Each number is 128 + 24 x the weight over its row's rms, rounded and kept within 0 to 255. Layers, rows and columns count from 0. Numbers have three digits each. The size before them is the row's rms in percent of the matrix's.

# layer 3 MLP down (transposed), 320x64, rms 0.215, rows 24-130, columns 0-63
115:157112089098150106082117151153128141156119123133123095135138085104165091111145104134121141124182121128151122146148109083153135087133148107165116181124096128122104150147120148139106172128112119
047:149138119111108139107120084100095131113120163120129125125117111139099094167133129129170143091108093125123104135069124058133064102110120130142132108175134124128111123144141148101160129116122148
045:129177129134139127118144139111097119142135124111124139142177117136163086146171115102083130116160145159125117127149052105172129146143157108127136141154124190120118120087118116154115130129116136
128:131131133117122117117121093115143130111059120137119096135136113150115154115113157090119123159152115173128145130178143139170098128184109091141113129139068098099123108131150102136112101119159117
133:111103106161145164135098128097145143104110141142109110135124124114108147175123152106133100137114134128117122087122121144137143123085128087161172199093134135107137143138137123135156079155140176
124:106127138131142121139163097116128098143111163105160127136154123143151149129099134103085169150118084167137130126127161140101145105119124133177105067117116153161137142125166119092184139141128137
053:133143164165136130170101130130148117104132104124126151061140136142128159147153096137116108127112111140149130179120087118129135107105142181105143136126125119154127063124165144096169146130112141
102:126151103148107129077117127123138114038105146100125107119172149131085134131160138108093153163143126102097108157140113144145099144130115157108129130111099115138111127127114123104134168150102098
034:078113115135185152123153083091125063154146107127134122153102185098133141111128127090112124136114136153128081133134136138136116109120123124165099125123059128122128140145153123126126112131138121
106:140129110118113154148131144145148128122108113134156140162114130149181131103158153129111168147105085114183113155063125154103167106122122117137171126109130080140143141145126104125142164110148157
109:131052080097144141134125137124116135148174114162103123116124130145130151143093139108118124169116110087136058156136100118122160142113130098160164139125148133164111120151126146132148128152127143
066:110192105159133158143093129108135131161110131136147117138195110104150115121139106108093158110102171141106120098164140138093129109124123148098094151134136140131117122134173088101139138120099109
109:103122143122172156157118105096132149157140154153129144116132109144098090147130080111110157088180159104114103110177131151084139168152118108117121127095127136147127129148123151116094086124135116
115:138152102151109107144162131119124134045136134122147145120090116146110130078143116142127110135089096118138103113123108170150140124109135127106134145103135133110120153109157080122099126150058117
072:143100126108186123134120123128167107200124151100149111107150159137185120130099132139112154165121081110111099118133127154126136107110116146129108161119105117158112136147137128129149167097123167
106:090064119106117165104121119113129092116136159069165136130129117138125151135154137123085098185156107114100091150112129105121160124149128123112133133112126125135091161150130142147090121126167129
113:128173110139146131129073103162121089143100137112121129079127115137118099130143129183114177102110142093128136108119119093098114135121116125128125120123110112087194153152128127121118121160152167
115:122119140148131137141122206116142129123125128123167119124138141149112095143115140115134124115136127108109151114189115112156141168130142147123140126110127150162154157064111107126156120180181094
126:101126138130131151131167175139134088108121125158110130083118103105168116089119144127098120138072171129170131115130156096146096122167174130108173087126131106128120156150104134142129127132130129
061:139151134144144100121150117128111202136136107147123181132130139125107134144157108132133111170148095120139178146152113125131170142130154066137157150103112155159121112133145124087147121159101112
119:081140128093116154108156117111132162156118124150191103097112128152157113132098133165096120087093147125087115123144172108114123128150120118143125114141136101088169129161149124122166125118115153
108:131094103105132097172094095132138172128087126123123169121140129142166160163150154176155108107126103156083138105130128149140115127168151140117113106115112097131098109085102141131155132146113110
103:107116129120127121154129113150141139092110114129115102154195137170110152130156139151134112106153123134138056132117127129156133145103159123103135142110106156106103146161136131105182076146105156
125:126111071132137164123108127110138103112149090129131127143167115168135121126136126144130122131095084150149138144178094125130114167116169096133160176171127171106155156148133117113114125123158097
127:119143163124137144119179156123111130093119142138137126210147092160151133105105169160164137144163105144156135116132136127150112107131115132114111112160118183147120143155090098131132152146132116
121:143124114080107129133113153133147103142088131117195102098122203092131107134147162131124151111139117163094150118125102113119096142144126120111125075118104122119139128096154101101112106134124108
060:113112132106084165185103116138149140145142128128157124143202120131118125117154151124151133138133106057122092137142141128115143135165141113170128106105106141125094119075114157136112138141126123
111:092155134132102205126173130130124136144139137122160107142163126114186121151120098151139142148112128137112124128120090124106099141125147126158111149173108107153155103131143125111121130142143060
122:072117129144143140110159116095171060155135143137132162132134115117142116122121128145144112116104137143113118167134129154176135181159110132163112147138161099141108169101113127133091122156130100
041:076158106202137169132127114150125104166087131130133141112179105128156106128124131136109153163107113125093120148131150114160142139107153092132108108111124108167121097138134097153146097132116126
118:143162119121122136106077137107120168172142116119143087095087153135118132127121099079145125100097155120136141179152112158121141130120102096150114150126171100158143150131113119163155089116131128
112:170160135117160171133096132126161156114134121128135107080151110147111141102121083108152111135077149126115124098081176104117147142097127118095150157135112120087089134141134121114124132132168141
124:144136083142134176126163107131122133177113159134126120179145130148127121173134151112133161115067144151110091141126123104089139100131135099122142098118097156155098119141154101128119134124085150
115:123130078112154141072141131102112160145112114144185145084140108111144133153122138119096138108052124132091109105102134116105131103139132096116134113118115130147108133159112147140162117086113110
051:178168141091137134078122096135099128130155098149149090117133161153139108141123089161135172128133128163098151108091135126135129127111120112097168109120141117099111144156145121185096135120125135
035:128128147141167140117106118154155112120111148166113175144090137075120130131144139177150111146134116117134087121121112137129136165151136147106136202152171113104114154123158147100138108140105099
111:110143076160139120129122142106125121115081090151086114101143114199096115112104145167142094120132122126111098138164142105137119116140133152145162176110117136154120134150132141172097122136112102
056:126115152088153152069152134087090120108173132134154133133157142131117137131123093078121105122151138162097125141149144102092150126113137115125145145138135159187081138136145142143152125088124141
043:119126156158115078120127117130113129163145128135129104122132148120148160108161129135147187120109134130141156131113118139098132140140148125116124082114118091135171123106152176125203148082150093
044:152127085110132126132094107098099145121123082113146098141139084168143105120114158155120157092114121095186094107132130125133087094139101151111124123121158093131108103121079102144134108122116140
120:091130100183162111143102118100105147137149130132123109107137067073105122122120156112154138162106107122113105121124138107092120172135125079149110123162170157111105152146121114154136134140116143
116:123153129151192125115123106152161109116095123122109136137141071122103087155118138133127128146089126104138102143157134164109116139175138116106090169131097088137117127128131137157165106152086124
074:172100182119180160131118086113135101094123120100125155110122162151135148081104127156145111124138135131174144150133093123144103132156126112120118150090177140126117118120108128126116137073116139
094:082108131133119118099141132129135126132161149106121137118153148136125129155111123137130122146098069140131128147149139107074126108105135139176118148137103167103142110157152186153165197138140148
116:110153135169106145103141153110128105143122127113101119118109114128138172148120100151163130140151105122132060093159083079151132141143142111118145174149124147171132122115087104133151159128096125
112:141123104162136139119130117166109127115169112123164167137117101126148137128093112131143137132141129111153151063154105125139088167130109097139123057136129138078123107101116119147106133104083117
099:163123120115116133123152105137106107124072134147165122084152131113141093115138140182130150164135122103200096118118095130118154138095134100120114141094125135155138113154112106126178129145110100
041:153138135128092136101122082092129156116134103134121070112112113126144133128168131145124149127148130138142126136139124127078141177066121122146134157132106137144103185151132150154173155088115121
112:127082104169133168135109116144102091091111113166123123118132108152150121148126153152092097158128107172139142155149096120092157122149138157125141092095104103111120112160144105099154120164135147
118:135121109132156138108098126114115151074117154129132129130179151135116138157103128132134096117091109076168158105118136126122069136135139159126179136115130164111112130123129132152131176113072146
136:151120064107132151135144127120122133137148100118112134141130118142123151165075118147143115097162104139119102110154140121119158102147120170105107125106128127171122122134150082135104111104116046
044:161096175134109105102189066122146144115160121144155131147158158155117155166140127146112112128133158118117088154134122167138168136137149118177157119102132100130154141141133137124146112144141133
043:134132119134130149160125160132099162140106118098129154122149138106104137144094100129123126117144149144149147141097048141120185109154128157092142148112163140111109090111109100098162135151094150
094:118098140078111136117127100113169114113172150140119125137151101122096133081100135173149158111122110138124110151116111099127122105155159151112157141128107091159130142184176137148151095102129137
094:164102103119121133121137139160084103098125103160171172127179141140145123178139104091112142133111108096140162145134108108120115109154090103126152109085103116152144141123124096153132167118119141
119:094133107166145116103140123124136113109154114121179124154112156112083145165128135137134124137148153167167110132123128133144132179096138155119129152160087166154161140095181105113143103112155142
101:118145124117128147147124142140153123146123182090136146125157140152129174130148136117123125100119135098103129155160133108112188170144187112158096131146092124127153167091113100166156113118114124
108:084112116103161098166139147102099143121161114121129163112140133120119124079098183179139144134101136130174120153160103153112137105131108150154132132125109135163091139126155142103119171138141150
117:118122149147127139120156115118102133130129108161130100099097117128150052146137158141153094136175100141146148148155153165115152156146120122102143149129090105097133155091160133149159101141089122
052:126149133119150172129077135111097148131126144098147116138077126129091135142136135112104113105128136100088132121146120121126089141115118074116130185120124169097083157150120176129125088129145109
115:159079103114106104160150145128124131124109161107087141148149106133167124119120199140166144123152138143179138113120133105153103101101117137152120087125091113101137097142135098109149128158111124
107:145111135137151137151123147136138101145148168128141107120130113147149173141110141103157145119096112135171122120124107130175199117115163116140183138161098085125139131159124148140121117176098104
078:123159117128115118150113092156140121129138094132099098141129128119137129125114148110075049163123106137124112159109118134097144135100113074167157133090110149138134136109125133136088097175108117
114:146173113153101145110093105157147156100137110113170112110102143132092135144147108083134142136134120148148115126155149146128139125108156080154140184129169136142097104118151069154125151121132143
111:115128161144187129119144091132091125124110102116097161134120148172132145123160131153120157138125118159156071149117091095119145118129132111119111126112140128159072122105144085149082139141146149
104:141152108164123095122179148135169120126137154112159171171081141109101150110152091105111110107163056102123139107123104142089128128119125148138133141118115129137128145109125100104102129092132131
051:112106128156142121113097082117133105118126130132173177168140094123111094143151139096122106125176122134106154119120140078190158150143132150138150143069125123146102119137131156148134103144127128
119:134174155132130171155125136110128153128125157135138180145148092087165109115162124099123139124167137145110139161154115118135119127109117133121135071134143156111115143136123119149140148162065077
110:107142101166170154108166144092120163127114104101140124116128152109127166087158120167138111118104096107099139117106115115079125104117132112140118117088127133170138151158172105127126130173100138
058:126118152084117124180180140120124133113135147147152157127158105114080116120135151132086148107149110100138093089122116122112127166104078129130107127152135081193149128127136130107135116100129130
050:148118133143116102084103099149115123142124172107113141146157162155113125159117144153138156108135124124130115134145118143156126177131163074139099113122120125146130088154146129198158094121103167
101:098126127171138156116149127161095114120098099081162138128187146136117093065135147111130125113107085101141112118072122149155146104131141139137127148138137117146154132121129129152130142178132154
065:099126103141104134173174118118140121187157109106180129168121118147098128125123110137127114129116125127125119160116099071069139096154135133158111154133155104139104128095137114114136127145085141
109:102130097132165153152163141105084125093092146123154142133190095145087127108128111131132091126151134143137145121161153110120108172166144102122136160136112172132128140108116091151142122125089147
131:112114100112112123134112109139120129095107125171077108156151117154123147097189130121120135130142130201136156087138121105092142158104117112115126119143127163117167130158137155167159130155117125
060:105143147104086197103152138131153133102132143158105161100146126150159118115110106167102164119110180106186076142148102161132111120113118119113120123135125114119105146115118144150122142125117108
048:131127146123139170104149069122160112140115134147149131128122148147145107121146115106105095115164125105143166110147146158148184134083173143118131142127132110136131115133145128139134118163087204
134:101106137122119090090134143142171148131129153127152124146134122109131126162143122155094142145073138095103146175088146127134143129146113087172156124150113121116159179157131128119081104115162137
128:080129136141158117085109099119108170141105138141123171091083130122088111121143130134151170158120123156168133139120105151149125132117116123160119129136153105155148089111079130169152159110111106
109:107137123133145128124115065074148138085080126121148136134117148138096105128170085163113146149119107107135156120101087104135134124099109088110098126141117147191107133135136132142099130137144115
114:106133165112148143163132112117140116166154135175164111166111134150130160158076119130143112150124101084141094057108123116133158111143125140143162157159114121122117154111121110099111117142119156
126:092163118087178098129162107127138109124072125121131098128132102169130143092157166136130132118133115116113095100116100105122115134152145136147147128108167084139110134106106149137158150135074104
094:085128116125160113129185080111110119109147138148165115121153122139160133117132108119121143165175123097109120108095098117110132141107135118142163140120083168131130159113170165138123157112091160
118:116117141113128115128134090138105103149129101133128138118147168166085098149138096105164124146163163157149115139155073115107106129162114141094174169108110107122126173120134138119081131124155116
112:115102104110092146119123112114115111094095167116136132156141154144177124118089166142129067115147161121167088124130113112131098136123118128138147119121141138132067166156135088132152133120133168
063:139113143160135160121093117156113126104120075123118140102119123150114117106187121092086164150120160127147114067141147136132148101096127133133102130162160154110082103145150123134166133117131149
108:150124145114137134135134121123109080177155148150133150095193110127057120153152149148111149098114120099124086130117141152140139145140132064139117137155115105131136107111129154106114102139125156
036:114086132096179114146097143133162123142131109141163135139130113164136096164151115114113111150178127160099126140117105131107101072106133152145127187140182113164135102141115130128133121134142141
095:127159094159134128113110102106106114135125121129152149089121127134148105123153175143127096121099133111144068121126110113137139088120127123182138153095144116180118141148190147121168155142150141
116:155116127099124139128106132125098118100177154140165141142139153160108130078120105126153145112164136118127096055093111067156171100106147135121130134122115159150144155131109125131102127125128134
113:110132120111140143116149123098167124103136081170124101143145149109125135103142165156089133135080102146186122115104139101123091167119139082121156132138097117151096108094161121119126095127128146
100:142154107143120126140165134069116156116134134111147130117152113132136086142122120104054118146142153127158095150120110144140145104146117121165157117083135100181089146116132115101161159152124123
107:130150127107141123132150120117119118134147124063130142105097128097158118068149127123080157145145119152109133131073152142128132119152105084130104136119070118149098167126154134169132152138122107
053:095136114115175147115150196127137129124158139129130180144138179116123137119118109103115129138144135125167135079113092138107130147131112165139156131110146150143110185127161096167144153114124137
054:128141137172133149154141107096116088151108111117176112086146127148114119132115145173076152146125119084121093148132148159103131164136132130130136121106176132151143106123157113111178129118083136
120:105134147163120143108118123163115090143109143113090112162094095139112131132125146142148080140055156143132131117094159108105137131105116117088107076131155129095109133121166099138136114124115102
104:124144091086105146175089101073090146117096129132154168123151136108104114114127165089141136128130120104126105119127131104133126145131137131121099128147145167109144142133119134123121123175131048
112:120148130193152152132179135104124119116089135103140123153126124107170141137124123139128116137134133125124096111109122090119136133125101134107147108110074166154077172111167151130084121159097125
053:146137114067132121129157093087171117140135114145130106159171128137148095138117148169134127113136119100132089153130112139142156135133157143080144140115157149138146137075178100151123142161108136
142:104110100131120171109125141129134128143147121096146128196096115125157118107120117139095160162128155164097149098122098086126134093133136090107144093092093132136138125113177112145124139163101143
043:125145138151133147164150130120109117147133118131136168127172137131094164136092105140110089147105139108160191101114123096139119146062138128109149117130149188124130100124142129082103144136126147
114:116098085129149160175130079106088074130126138088093122133143148131118135099099120177121112140112132114151114112138122115110085096091119142140168130100124096120153143150118135141141127108083130
127:105153123093138137141098102140121108139142143135145140122130094177132110129098126160167145130088152125134162150111120095093151162144106113116130131112102120090117174132181120150149105108180086
111:150110108127148156127093130133130157078155133124134124107109097108141133137104089127117184128119121154132100074105087085149132120155096109136147084152146119141146158125120105101111129118090083
099:136152098163122135106185107102120136157106153128148132133122074137115152138120134113103150153100146176101109162119110162132133119091161102154106101112090132120098082177116116137138124153126120
026:135173138156051121111109081130097141113130153105126138181113145143151137185120105150125126146154106113108093158149062127142119118162119135124111125137128134113155151143132149129120134120117145
105:132154113165169149171138149101124127129100162130127156143131139137147115118147151139145097199110111148169119101157115150084139144123161121145097118117145145169152122140153125132142130102099181
# layer 3 MLP up, 320x64, rms 0.134, rows 25-131, columns 0-63
035:095099160113121123127122133111152136136177120156073082097092142122134143132114089088151134115181137149155155125138159142149138113101126104101152098162150150092107129110097095119117148125131120
026:119098153094118117107139124142144136130160134055086142132120097074084134129128098095155124124136121152152164113125152164113100087122127136101136129138186116079140102134123121123110121121140136
128:133109105161137151161120091137110141130110120147120126108125103101152116137112128121117137123158121121171168141139083126150177143112099165128113179099157113108163109132148146112097084123186102
123:092145119164110100094151116138145098136135129084117147147147123102113124133081087115164135145157076105120147105088161142131128145141113131149114150133085164124135096130082095131109171115131142
120:099137164149159136116117135159148106157183094149118115145135081088149145119146161121131164076146123151137104123076081115125116136140088108146123108155130128144111134127076130145148124132139142
037:129108102142107068124100178122128119160161140134102124171118143090107110108127121098107125139125156097120203098124159142140116128141107120169089133098161107109127141121134127155102129142151124
061:127134111133103104157099191098073136147139132148092101118082104113145130118143103133139151112196134148106148125126150131114106111125134106126097105088139085107118102126099148144136104126161118
038:124115127150129092128088149124129111111138118145080126137141135046108147150111104140136105121134134123123169125125162190133099140147123148123141090127152128061111134125139125097112134103168117
107:157163177131157125154147163128121102153134157108096105150103130075151118109108096112105126162146140152098130143091114130124101108124129137155174144079094120094141112132141138169148106106135139
122:134149145103149115177135137131136118168129174121094105158103133080124128146091117139127130166129113084115126092075120129118135096107070136145131131105160144097100112104123091128107134108132160
042:115091152119119109155113154108132120096172114125104118132107090111110121112083140084113100101163143133133139119132123129125098157138126143125123119143177099060119134080141148130101189132140132
116:089110156134159089138152171129134116123105125111110101134096147126146114110124123163162153128110088119130117121149161124148113093154098122150136076099176165092165125089156109144144133112103118
113:106144119147127102124097108171129143136110094102130136085109104135123147144099133105102140107126158104169167099147150088158106155121105113106110116135146074161166121173133102140121157166139118
051:131107154148114124142105115143110130110127103112072108180116112094086142120111050073139148147123130115133143146100139123139129118124138139114100135130125126077163092091143140111110128124158101
123:138102148081123113150141142142168134133114091107105152096122124091127155106138153140158130095080156141138091109123151146129110109142135117088100112104148094144154086141121070090154135106114127
124:104134119139106124107132138129138159105123176115121111125078118117126117169121136172140151134141123079150145169103156122169128138105110155129114152129149110146176184120137123090156072147112125
110:102114117137108126105140148144146105115111139138086093170111154127145147100119133172154150123111105116144154093091108125142106155096127131160134087145209165108153100124132165135135148127132113
127:123131178121120130093140086131133102114142152140126160149136118146129129155126156104105130093123137154179123113129138187156136108123097182114106120145115082075125155140137155131112135092136169
041:119088127151133106131136156146143100130177082116113073160106146119116110163105127094121102095161125144113170124087132144152094106142114144131119082110170124103120105111121134144120156098154126
123:120116126168142150181137140132136148129171133137115132165128083124096150147099143103160129101133122095117133149147104163171163153128170136121101154128123116112101119110179125070108136157132126
123:124087129134116142119132133156126101143104083118122143103133117131185122139139163093128108049103125156167141126124077132115160130126123126131118126172158095095129118144168145107120135088128134
111:089131118086117170181099142110133130161163131143140129115104097092167105132131122157137160125157112102130110128136125142129124124131087143156102114168134119145129124136151112061068124104137128
128:142083156149131095131122131071123126110097119130103158138140134096126128129080147112128145128130127134151157170124158157133157161161107155132156144098118178113140120121132146148073071121147127
136:145099144090116181099135141116131122123105133108109121110128128121148124149100165108141147130151191146161146147124122133101153084110083136115127095103141140055130147140104145143100145105156146
123:144117166132151140128136108148138149134152111113071164147128125137142138131110083156147139158156158117136072130129146130137105116120096151070140151155103147069123112154122133112082117102155139
040:124133117133126147140112152160119119124121110122115124102076121130139101135132118135136129124190143140137153094163124153129085124122079123130104125159187117065122106136109147088127122127196134
120:125123139133131117167126115149088086136116140116127153134084136094148124169176165122140118108118105126144135150104131154148100079071117147109147083161129140106130131127163121118127074152149149
142:063133142131105150093133099151159120153150126149074119113125068137140153142090099119098107132148130129108122116099125102113152161156114120121108133103096072117157124142115153128132123109128088
037:121112176128089088130132134136149129139148102116133123136133132075118087140142121120125173057146150119100134138126135130137061132137127131101064120129131126085131129100127131128092111105147148
123:095136123175100131151115109166109122163124131084151104144146125140124102084091120099121097100127109138102125089142129142126104168144137150193122161147147155134140095145139092090105120125121117
104:114144090138129144083126144121104145147152123115150125092159096086166134102116126103073132113114148114172167102103143146170124144178116139114099099176133128127097113125129135113122148115153103
119:121113120128070093127138133158145066139121097131129128123106121135140123120121125108127124165133143088072154106114161160117119118090124153142125109105087137114117146193114097159137140088139114
110:105135146156097150176111121164134074122133174099155123115109121111156120088122111118113117144130088125095131144162132108153106126140135143159109124182189154124105141148128112105156102153128129
037:118087161130113090157140162140145134155164108063111137096120111112107099125093121129136110108126173112134175101167131124168088123120134134140098084128143153095126118090142139137117139121150128
030:113120157141127091127132144117159112115158119106072126141112141136119122158084126103123125106156125108134177099091148128150118116113112067142114122157156127076122112100123164169123131127178153
111:130098147135099142127139166118095097111171140086168142134135120095170109171097125131098106131146142145137148184131159095135093096121109131150125123113141142094074168132144139147135121145136143
037:134116145148108089120101181148097127182098141134110121122077136115118104147123134099087120135173135134128142139093133132141096107141110137126123124160151101071133069109176139146130133129129125
035:154116138124130076109144149150138089115124139088094127129085109111094085135134130100157128123163137175116162114114131119149095116131117093147116099173141146081097120096148152136096100142133132
038:131105132155093115125141132135161139097141127102120118129088146109136125131119114046140128090155158127127171098137130127149157145144140105151107138191171131083121109129166152132134117099111137
115:140094150148105090107143127165096133120121120078111124112160137163086123109143141074109113098129110145111132114166121148139143131140162135122105151147132159123169140154139172083109146090135162
118:089136095134117142101150177144145110139161133139106093129166090144123135112130150118119122132194155117117080150134132127143141084085109109115075182143131109116108135129112099126124145118135112
052:145134145131113121121130152162138137108136111102078103124091093114118129149118131096150093133138185130128136115085159113147085147155124114118106148122135137075130121108169137129070151122171160
097:101108116158134095121150122148125121130115117090170120092136115135098101147150126060183116113130123177122137135165141176147184142108107139128126166131120115132135132141117155131155117172139136
102:126134173155159124103143132152092118128172125136152160158103139144167121153117096145143131154126106109138153140106152108156097133151101171115090148145111162091122099153085129129111126129161079
108:166160158123137162141122130131120101124123155114111171143098114094107167132129101096120126120108159069139117144130183146129140154108150108129127190121102105136163115148122098108142107159124095
108:120119126150165143150104132134105135172160110112120098187118134144143077121106084138148120097165124139095139147088171124139122134111152131121146135124131136118084114097141179096110124172110135
038:120167122132112102169126160125118116118175146121088140140144118120076132134138144063139119138151154122119146130184144126170098120153135138142128104159177109083116120104143105136107123141164143
107:128104139145112122100126151102112145106110113149128070088120131109148166120103108092174133101088115148147122089142179130135122114146118121084095117096125137149138081122088104126107126146129164
116:118153113129112134154134136137176161170148106150107112165104117094150125100111136162168123126162134114069105121129136149144142123094143173129081161101123118137124122156129115072123113117153100
122:094114123139117149149152133172106137112134109125098138176121088079133136158152156126117119110179152124108125114118069155109103090102125161127124126135148099132150120193129124111151117115152118
034:143110149159132106118110125146062120133151133126060108141110127106123162156163120104126136138159121156102143142137148145144106101125125157120089096141126155101174084112122126087138173131133125
035:142122132095103131127133122101104124135148115119091128119138136091091117151093128080137113114116126116119174136153177131153067135172076132100132124133151098101137130100155163137111115107175137
118:114126074130111088159143159144147112164106155153154166141126132098115090123085134102120135100150135131091137127148136100154128087142123153158122149157164120145119140132159112080082136107105120
102:113131134098120106183152166147141113147133158124131103142084181092136111175111121129178132139120127115119087141111104178176137132107127107123139099103173128084139129105137138115132119139126133
129:135101089162130112130134107106129174115127124100097121143146161066103149118116142117134128138132145089172175109124151178173117074140115147112153132118134136099150115137159124119091144144121121
107:093149133118115104112135145117137085144114168135127098144128177133120186133122104150141133149144086151104157164084174121139134132084115177153114108110141118164153117121105128166145113143119111
111:123123147163119136117115152142061151109136116118134168128124103110099165141153150087109080110118126143158133153155134170141116136102136140066134146153074098127084124129123147105133113146129122
133:118137140119123143127151185110170139109088134090071085133120124115143148140155121150116090144170102147101119086140137155170137105152130158152144145140100131099138134130124137146160161123121086
031:163138160120114128126132203128130100132192147107097125123133152108128130132111131125131130143148127161106160142135162128144094143203121085125136124141149143104123088119127130124120135112186128
137:106126136102102146096148122145121070124147144131133150130149114131172115136073123126164112143171154147109131091151103194122102133109101129125104108102113096078118137167118103128108117131149133
117:152159131149097150107137148094135082138099119147135122151140109101148163134125173118155144109134123138112140119098128111103137136081145148105133119088142108112154054128096133129070157113148140
048:128136174107140079126132171133114118151148101116108120132129153105132131152119110139174177092107092111099159118108154127135119132141106165132128102140140144072161093147146107110112174096142129
113:081089139109089088082137126117104105094101154122109126111116131138148117152126145116094132113124146091129150189127116077150141126142105146115124101109111160112141175130099129150137110094113101
113:134139109134126091149145170113110148128111137076165153143094132084139144163117110127128117148173107112113167135150137105170105124124101121108114086177119093162123128120102106092141132156097129
119:166130188136142148170125168117082128122145128086108138142095134141170123148088093105137135145119134165072141093138125125143092128141143144098143107108144130123103118123174138146114114131122159
036:123076145136093100104127146104123119105144140128070169153138111094117128123107135124132127122152151110163167143130149165157070134158112143141124078095142116099140081107103127139110128152130144
121:122147119142115122167116149124182113134073109113123112158087121141128133105147139122124164116115116163088132075124069118159148117150126162120109131124132105086117096124142139110136146133155075
110:097098105101180145077155100153132138127151100126072152179144119126093147121139100123127123099163135108143159135082125128110114139086117130105138123126128145097112148125133152149099118098119090
050:149102146126146125147147175145131089108123136104086090127041137106097108143128124107147075133116127124099150112133137155135139115128116131135145134124143163072124125116126096142090121132162104
037:128108143125136127146089138112087122097122147133124123122013120121110129136137128084117126121163126129140167117135158145140119164135124145140121134153168101087140130131117154133147092146143155
109:107125145116084127144157158137157125111103142129108120112085152125166125098118098162155150127176172138132130113096142088086104134147082147138130144126142096152105162124145137140124065118135142
044:141151175140125127102128135173112119113141134111059124118087137094130140156121121120112130123164096104119125130120168174116106113153127128117136129145148122077130075139122126178125158111177123
115:140128150094154123139147084142147132149122130147123102140089117129153140138117115093167134110148121137147108103108119149128138154163085180157179136161122135074131125121175114088087121105119148
130:116124155167128171137120099178134126128148116107151147147154116137145106124128144115060099092140148108111153152125109167160114117151164160140095148156112112150126110124119126110124101090182125
044:143120160129130118150101159123091097143135154138066120143106137161071113116125108139166168110151140153113155136120130157135133117124125135134074125127158113061148118099160153125122113122151102
030:120051140130146085136087169161122136110146126093106100122129126093149133161120107111130120106122132115142144116119149175165114097143086114121109135140137112084123141112130104142119104116186138
141:083113122161142145122129144140103104162164144166145141139148101113132126104108142155114114117184135108117122100113100127137094169127113155088088144141148079115145151166148167138139095104134102
141:137135131121090190117100182153136134162127126115093120132180085148155148153123107139088107086120149141151110098121153157126141165123114151119107115160109125130133107170153144108145103118121111
110:105103111123155153170120111174099124116117098132113113128143140101163149149100115132084145144113138100149132130200158128149103135156150170094083138152138097107144112132124136110153129116150161
096:134135183103101135123134172093118127148142123086116128125169128120070123175107125106091100131128092134099117107134153117146161089140118134119105140113151121135146126178144168110121142089103140
117:099056137113123094087154138154092122111122102082127144132098127158131136163158154135138105138138161104103128140132135143114088087175131139122124106125148152119133165092168125137118109117152145
114:138133134128124164126158159101155138113122129138129150100113120131135154104124151120091111080124146135121111094157162071155111154089121114097103114127162117147134128177089128125123169149126066
122:133100117156106109133149130132113121145134097137136163158083136121155178121111162101122097134132131109169141115083103172127104132124130131075174151120138126118154133159074112116157111090149131
114:096119145168123159120103126149152133082178110072100139142116108137133113121127153128100123125149170129136143149118103073136116167150145116112112166152143139154100095151124079144157134132134102
049:151103139105083121155070158176119128170146127110061134151113108127102126166143115133118130143176120137118131157127138107160149112121150130107108140141143114088140128126169142119126107159170123
117:115141125086137116122123114168142110108106117105091090144081100095143139135118143109148086113193100150132119115087076123137078105074129134143144121134101138142142124137100112129129135127124098
027:167089151112118079146139139131129118110154119110100112173107108109126144161107135104163143091155127110135151123089147185150144134140064100131111093127147127101140124110121158124115092152140130
098:121140140100136110138097117127099144117157094104111117140124137121136098114111106162121143133150150161118153119118153074166150178151101162157131124078132068141151098142168122135114105161146141
111:096122124149107158191127135107137183117119139102104141108111079159142145158115172115110138114146131112160092112136127110109142151135105151132112118195150145114152152123113130092095137123146102
111:124098178168129117132131176136081116130141134119107143145143173150108164136140119109087085117123126181144125158137140120149086112122171132093114186135091127126147119101113121126143128140110130
102:113111147113127156089095107154160127124158115081093106165145121133165122144111133145125168110125151113107096126099106128140133120116077166117144092111132104115159098134178153128146132090144090
127:124158184195168105141111158130130122130124171118115116146130127109120116137088132105162127097103113099134140154171119160136140154138158101150162114143173157119095135118096124146127123094106124
036:155091198136093119119089116127136121118169125088100124141102094131114151164123130097103117122117131139129158137134140169169118138160081110102112098120136126096125136124131139114084143119159166
042:118111137132123104123155155154108126112131115106097128128082114124106107114095120136108107103180178137126146145099126122148113119140138119140084125170158140084069137110171128118068121130147154
118:126091102117106122141120145147114108155120112119119193095143099097146126125170145058071127104118120158189125119120142142129141132161138145129085117165130132120139107128159109126126146137131113
105:136114160138158144133120144119097113154171123118140114150096142128132099162090139135148124103208115121101134115096090143131084164115154128155131128124170135114066132140158103138149120140126120
139:118144156107134117132115161176096109139114101136132128146104115141179083157094073093163150085108126125154149109143112140097140110120095148119118113123146148137119156112102122128119067149147142
040:123131151126101136126123189158123147080108145108095119132083121121126159129103110109145095153151123121136139120125143126103082138135092131174118117173168115060139139146116154127102127110161124
121:116122120145138112135147113131157155134149160144083141200083111108174138128077123103141183103109133104145150130120150109110129121134109155131145106158150116119135161109147074125136139118147157
036:120122187106140093135160141134134128118150116143075107138114142108075118145120125093134116132175127124131145111120175139138112119125112128113115115087159092088121116118130180160104128108179157
116:116121151148155150130125153127124164141137065115115122133106142140138183145155093103118081090131134145084143115138092109116080145121169164145126160136098107132136141169138136091142128106133112
139:120090098141117163126119152199136113112122149135143103130114151105144110143129131108166163109157126092125129111135118167149149093123107127142136138150181119104181121115156108094131108147137181
125:143112160153109075110154175082091110148130113119126162134131137086136108137092108134107164139135095137091137148091131102152120152178136166116144116108112115124142117114145132130135122121083087
068:121095142140135113158123150103117092139192142137107102152122113119138104181106117094145110110171153160148129145109124149146123144127102107144110108156171144088108148109165143126104109119176099
026:116104119122106096172105186112133126130152100145086119127106138070099112102142138126174143105147146105145158126142146150141146157113116110124090100148171109114097110099116137132094111128167144
103:135146126127137135139128210116123106142115180103113091142137143124177096148115123150106109139135096091124155105114140116119120119116108126167140134206143130088125131105127151135129121123124173
121:097135160152137150106128135161145126102138138154119116099123118170150122161134162147087143102189165120137155142107106115123108133107108171132082140157132113138137149171142170089141120130166141